config = dict(
    num_hidden_layers=14,
    intermediate_size=704,
    vocab_size=641,
    positions='rope',
    rope_theta=10000.0,
    attn_scale=0.125,
    init_std_qkv=0.0326,
    init_std_down=0.00615,
    final_lr_fraction=0.0,
)
Each number is 128 + 24 x the weight over its row's rms, rounded and kept within 0 to 255. Layers, rows and columns count from 0. Numbers have three digits each. The size before them is the row's rms in percent of the matrix's.

# down: layer 5 MLP down (transposed), 704x256, rms 0.0937, rows 163-193, columns 64-127
# gate: layer 5 MLP gate, 704x256, rms 0.0944, rows 164-194, columns 64-127
# up: layer 5 MLP up, 704x256, rms 0.0994, rows 164-194, columns 64-127
down163 102:114125129129118144127150173100113121138138132141111112140133067142142127095115101164125155107144151096146150093118108126119137104098180147165140127173111138097122162157116118132151117064073100
gate164 105:095135131091144158109146123125134127125125150146081150181117093139127145139150144088109129114058177089120120120108094154188148133165138100097167154150102179129135123133145156121130091117094107
up164 107:124168128157145104109150137121102122119182128086121115109083112163123113087051105146118156116173117138119143115104116138111117069096117134167079104156141094112137143157118156129146132164151154
down164 105:122093135133089121189104099129124151169156148108101151141176140100112120135118144178140115150138138130095093145178139151127109153107123129089133146172154105151114120080175133176172117158157134
gate165 100:102142139079117136167143143124124100097118135113093177099140127125185119116131147164131171123130166121110152117151096142135127118131105128152137103141089131158144096117139126155149157166081146
up165 097:118140131098136120104116122142156096125110137117086130121157163108195120112120180141124114173077122124119121097113124108146115148113158115148102141097114163140159125119139138106126165159173133
down165 099:162093087142113125100140108151137127128157122126105100128084128145110184169150156120121115068137112113129137138145180141079102123123154127127159115141121164122113112087135145114120133121118148
gate166 095:118122134146106123131141134110115130107158126083142091113102108096120149148175103140108124123097100048124125132128150138175150117116141098121101145095115159132150099109096146114149076077106173
up166 092:130134126132127169164058134110144107112166139126108208100163179143122149097078121101119150152110161152108146104127077106086113123131092124118165153132132077164131152136116111098110179161200107
down166 091:126117107155128087183121130129152137138147137118111091107146179158106143147106142122124145094074106104120120131135166116140116116137078139099163104169145134141191156136141121112080090122085162
gate167 097:209071134163137154091133164127153137135118128080110129109114111112125110155149122094106108085133149116107163127115135143152133142124155138152167094135113139126129118107147109129155105112136150
up167 092:164118147130099078120118125121134131111164096124112124076122116141141127136162133159132104163117128123149120154157100101106085160098182087186143115058131148103118131137138156065130122177122100
down167 093:131091127124158111127099118101137144113173142128102159130136134155122111131164128116122134089142123110137163171176094103147072137109146108149113127132094176085119125107162154182118111109147130
gate168 100:136165075118109131114142157127132143115129147096106114104103130119130146128104139182090133146102135129127124145167097127126127106169099136127119157132133090145126108112100121101124127093078122
up168 098:149137105109137140117137163124115094114152123166116144172143117108127077111169136107101166160126149138121163140082165148137129152122132116112169118141114101120133135152122114140109144165176118
down168 096:166110177156159107154118151085107082140147111161146170160133124133154132106112128148122120068088126167121135120123098132125136150153127104172106109139113138092136141093100119093145099120109159
gate169 097:141085089120096118134176101092122146131141147176156104099170116123148082110123116104098098133120131083112176131157143156143136099144146145175120101117147123135127141114131148131072137129103123
up169 093:097140088132102127075134168106136142134143139117156120117124100078137111171139143152135121105094083140143108117154144127114114155155091135143139099134113106153052085133134108097163132114160166
down169 097:144154079061133122096126134116122107134126131080114060113102132132128138110138130127121132147123108087141128150167148139184089147188105150147136128149094138075113137093119159127117150137142150
gate170 103:107132137125121125113092115091132132149155150162157120107112069120104144081096108166104136161111145085147142131149165168129118117142132108154121128135149108134136094124118124124139127137108213
up170 107:116194073167129131140113146148172143105145110084111147134151140186124129105116110100123141086122167134149136147138130146111165152135092109127126184134125125125138119091129116118146124153121135
down170 103:124112104139143093139139145137108142129125141114117120121154159144107171111110116112151109121123129191162127139149139111082127124094142143160135117144145116156111148141098122109097110115115139
gate171 103:134109165137131151139111152138076095112099115126084153145146123158150138093142163134123096125064131106118143189148134111124111153145116110112116146138076136125095154128177104108155178113125133
up171 108:127098129095133118117161116076136091107157135160120143134118099166133150115120127142090142077169131138111174170141172130109099165193147142086132105125138132111066107101113136152095120118129138
down171 110:108067147109112140129132141125136112130124113145132119151100119136138142131109172102134121118164154132142126135135120173113120166148138107104110100126121128150126139107127115145146167150104127
gate172 102:133134140177116147159143157110117081157095148102101167135089124132083113135186127137135147122109128149111113163131141121174110122146117142168143114127106097174084084105112108134151171110111138
up172 107:111101142093132118168158144107139118173138147140097089104147127123130118209090111138137095089104127113117127118118095145149106127122114113128119092108101131110129097113149097143192098154170101
down172 107:149100176131110089103125131131129115104092120146104143072111126121099166117114085127152149135145137092123148109161090145118137131112086084104115135161097169099121124152109100160163118111156102
gate173 100:138110119170062113130126102125114069156125162145103140132117164143130116098117149129135121149127147118101160137108146089074149130131131117137150103133139093136143114104106146139171137127161133
up173 097:110147120135107128101097129149146113144140087143143152110125106190117126090096157117104121151163156157098111138104138136107120159103120146128113125127154127099125164190152101112120098120092143
down173 098:115132106170195132126097104129080127159116140120113116138140103108119100095156148152180154089058164138120118153072168127147145155137158085148145103160094154139160149124137121134121116163126093
gate174 096:144130143076070127113128168122071126129170126118102111107166131152089116206110128130132132150120128143112117144113142175131130166101133141115159110172092111101078140111153109102079162111147127
up174 090:125101135132159102161153137124117123100123129118191157138122117128162097113127145125116148135152142100098117139118081116140091106168111117091096110118086116182127113094164173150110133170126105
down174 090:108113110130161114154092122083161111125143148106126098135120125091122178144116130118130149141129157063119092109141152125114121197139148142140155152171113108165115111117120095121162118154140153
gate175 100:085156129150121139146109120101108120140100118114112138109156100154110132129151129107092126082132143098141128181150057108150142148098091096116106109187113147075150112151125093128131145141095106
up175 105:120173160119181113116133131136119162098125124105128080153139128128120147106101109098151129118119111136162110132130148156115094150077150151113121126108147131114115125099161176155083156124141088
down175 107:159108116151144135120144147146108117148114186124120177152131138116154136143124096113160159099134167127111131124094117109136150119109121099160071183135131139122134084142141155146149134106124128
gate176 092:101104143158117094052071094113146159123148158151128130131116091139062142113114142140112157113126106099121123114131127134113157112171124147151123124108092151117177112147171127107160152136104189
up176 092:128150128121127129093122160117117156077113089179138127147167130116087157080121103088153128117154118086104163130136078109105134127113132111157119124163102143126135126124120156125166114093111139
down176 092:092102128110140119081092088141141125122143096107122151115126131125203141140134166169123144132145125132148166086177117166181118086106124127127103107090125108136125145149141123115129173116153109
gate177 101:174149113127114191106078140129150130109138165138097143098169130094162114128080097127147130140152137131169134128119164102173133137129158080177152138103104162187137151089170167143115127102112108
up177 100:123100135169126123111123150135155136125129090083104098158124118135126153155129129076125124133107141109157154124133078160135122149113092113099137152156151143103122124172173090154109159127155081
down177 099:128082128155130140130146151153127134109155171100126097123142117139160136147109098107141128160085133145165152118139070104105137126142107183100100123183136135137091116135112115154159139178110121
gate178 101:085142095098094125147118133129113147135129190139120122099183115122091148145116176125155125143104145137130161171126126143133120130149150124161112114145126135183128093149097130139122131152127120
up178 103:104082129116132115093134132181102104157174130130143100137141090069122141129152137141105099094133122119108164122113146093087129130113118184185120108135118157103108139133116094132116162103108170
down178 103:106131133074134106083167104172126137114093129164120118119098141120128134117106091103158107124131169096098128112179071150138136123131123091158153177156112126133141168121144121166111146105140121
gate179 100:150134102090125147138134104150154127137148117088115112101122123124150076117152135123124093156146164130140117150146131080125119150150138123136096093152152134129156070141096120099152119113103151
up179 097:127149107095142150081173128125105100155118124121120146132082125126154121070142136147088123087120099138153117128169103142120104160143146104100178121151156127106174114130186148137139127130157093
down179 098:151151179195091091118114099087121125110157184103093137145146160134137148144139148146158109158070127134123176103101148148129152108096127132110115107129136122110103137146115109143128113099153104
gate180 109:102155130123161128133164154134148123145127181147168093125124130152147083165137115106098096116130121153119150155175101120167110145148149140145162084144109151167120112094169135140151085132163136
up180 113:138117133096145125078103147109143110152128127116111144108123112116114116153159096132108158118131133090143155084117110151129136110097110137181074120097098078142093157152102133104095129136114111
down180 115:111148119150141116121137133113134145163140103146115121137130135165167112135135113149155145126114132158129116180130127153152108151094120079116104128150118134136139109128122178132137099148137116
gate181 106:111133114121125127126148092120161139113098150117126170129181091175126103139121127157096130115143128101149123162132093147116144138149110122182169107144069101198145153095155159135092123172146150
up181 105:094105146116128146094091131147099165130112133153135095112110093113097107173130074109130152099141175164150126106157157162115120079115098108151157141125144165126073070121092164125119126112150145
down181 105:128100128133151133108126101166166096150094123149132127127156074148096154112118093144120155103151138182116158130173134220159108095119127117118132134083172179120152147133150163115138143125144149
gate182 104:096131141124139148119151119100115138149116137115128127155148145168169115153090127141075153126134129117143121144139141135157154081125102130152131105156129104149128112120139151114130138116075144
up182 101:108171186108144141160103137133123099124130115177088094111109123152171076100103098126084099148172099132111176126146111124122094141116134118141156142130132149143111132134146140145124089134104163
down182 105:138127156146116174150123096137119194173167169150082135189127084119141107136130142149131077117149142133159160135150165108096121163109134109116143119130156090101107119132106168142103146101060108
gate183 101:086137145112152133088100155113187162127085134140143104143147137169128179130105130161101137130067139120154123132110107176162139128145109138118095090121090120161103116108150135121130104136117186
up183 103:126091143156129152168154144140120123165068153119158137135135100156123125130135103109155124139106114140140108109177136154133111132165170148128096126110117108101128099102106070100149133109115176
down183 101:123128134087105135137134135080146136111131115162143145120127110134113057149110151141104136178125127116093090102118136129119112159137136157123145134118130104077137128121113153143078109133131129
gate184 099:163172124129137091116104130155125138102086144161142116107194102149113133138126123089109123125134112117125128126108100153136145118171129139113121149131149130133078093094123141123133177137150130
up184 096:079167152102151126126127115148107150122120153155146178145128127091147105140126147142105108118162143116118089152146134112118101117144125142175156114157120137147132081146113154158140162110118114
down184 097:118115135120106124143161079107128123120124152157150142171140101107104121152120126123113078138105101104177139118127111143092119119148125164124148061122105131129162125132119171116168126130080106
gate185 102:134108100133164126153167119117079175162137148129156136086152099116128158097115153098131130135095123114129156136139094144176189130116140139133106104157145145141148141110136153149097144141101124
up185 101:105123155136114117135138111134181111107111134128119094140118131144158121152161146100150134121145142141118149119145151131090098128104082161135135112125113148135130127134096150145159101150153161
down185 100:144141111132106096133130141109130115150108146167095125094168107139127118124129106151138118123114136167168146124165145164117110108188112167133112121107127103174094153097125120124149146121109131
gate186 096:066125142107075142167179078145130153112133153096102115097141140114117120145138127119096106150098137178095187129149081095123105114114088157092150123130161105116092124176144166144138135121176141
up186 093:152114131093117137115177146115137156107147118119138192113139128124128136191147124130110134179117094133146143149149124141147149141118089145125126113123127096077086115137066092109129116134096146
down186 094:125136171144112137121156151166170116102150120126116116096184153116149163155100139115115114162124133135151178121116102164171114120109072133122115112153130122128132094160119146128140129090079161
gate187 099:089083129142171112198155098154105103129084116149100110099175109159128148131125118130103102061101116147130128147143052105143126117212146099102150101162102109089131114150158159102110137094109110
up187 098:140096084087140121087123156144107132126128123138143149105111133124130104131142102081141107150093091113147133116116172074104091130116117129125103144100128117140145139163148152121152110137171170
down187 099:153161147108118132162124120158106117122168084139137120108107128134131097135144124158131118166103110141155097126119131120147131100096091145091164096142113142118145128169127098134118114077122148
gate188 095:120136107106142102164120106123116154115101144163124109128109127165143117129144152165141094121095091108122090102101114167130147101105116081117107109117108146199096089098167189120142148138118152
up188 089:118124164128140164090143140130139097118114123153130145124075140129138150136126143141089138089152123145143133135128132108105121104170128138103173124154107102104079133134127160150112116051119124
down188 090:111136076118090110206136134155136125142149142098117109102133143121084116157130146132205123147117118122119167149112083138119160103113097101111124110103146154164154110120109131132136139150114149
gate189 099:113106122144150168121124063124155171122161143119128132137110147117143100149117084099146144124135145117130107138134122133157145090109148112164103110117129094147083118150123134115105164141108147
up189 099:103112132074164129133148097128139158132122106101111098118141116085134152115136104096161089133105129105116133166140075168159181131108112147114170128105165112126150124136154125082145096133082152
down189 097:128127113135139140131119148188103113154092152127125163136157111094172149138138188141145124135090138095123111099107116152152154123137100095164147122158122099133108126153135127095122112170145107
gate190 101:140109172103169117123173143115128128115149163103111130100134129174097183158122124123112101173092125128123135165130125135165170113185103161135116100167099111145116123118128118088149137146128127
up190 100:150124165180130073112124098127154140136140137111137144115170115139112107158123114110088108120127108136091130136150100133132150151155095098125114120173132116115130122100107180157086134150101094
down190 098:153135151164163078114147106185149136114167135131125112121179097099123140165180125094139108125148125090095151114140130094095147065108110098139115135144086115124095122132168125121159116101175108
gate191 102:145118127124121140144119158180134124109123163136051089101113134107143166148123128154109155139124116134138123144134144162134149105131142150153167135163109158133114139122125169147140098104150145
up191 107:092129150112122174116086102150140135117088113101142158145107123106165139139167140123066089144093139122166137121101094136125106110114147102095156155131135113129107128135179146131132129129116083
down191 105:106142130128108142132157151123138126143115077081096112123117137120143159134136079177148134160113123139167143116128103165124108138106107135154127094129147090118143123129163147072138091141086147
gate192 103:130138123147163141128097123137128154121170133114095153132136101153129087117147142129109096113136140108139184168104164139116109140121091109167151152133125117126150106079133137097143153150124177
up192 103:148144153142176157114123113152147103098145129109107142157182137148145079089122107146093099141145137103082133154147123128139154069132066127132160087155115148128145137168089160104102203143149139
down192 101:123156145113093133137112151164116112139089097115136159139159165095130130105119141123146121097128130113141103138132137105147143125109174110084108102159126134171118122159173097079120134153140152
gate193 097:108144127076103114126134127099117134095145157119116099104101131167146187120122098133163168125131153140155159146124107129147088097123139156118093122171141160123121112124128116122139133119133155
up193 092:131104129126121162100141117131183184163151119103074174162149096093125124117162113124150145126109147105156129118127136109126131101132130149151122149148150121103148149097073151122128146097146094
down193 096:130139097160121152119169110138113122092136152139108152144127162130140090103176148165136133166158113123149113131169153151124110113107118116082116144199142123122137139129098140113091137121115112
gate194 098:141123160149072173140106117150130174131131122108121098100119151097112088139137146150139144107084139104128122129162093125121150163097146100152156150100124121129116128115150117143173118106149133
up194 091:160112116123122106118137124163149129110154110160153070156134156109104102144121088136115143122172122170157108089151134136124148118147126159125100119118135110125112152147103112129153131124167139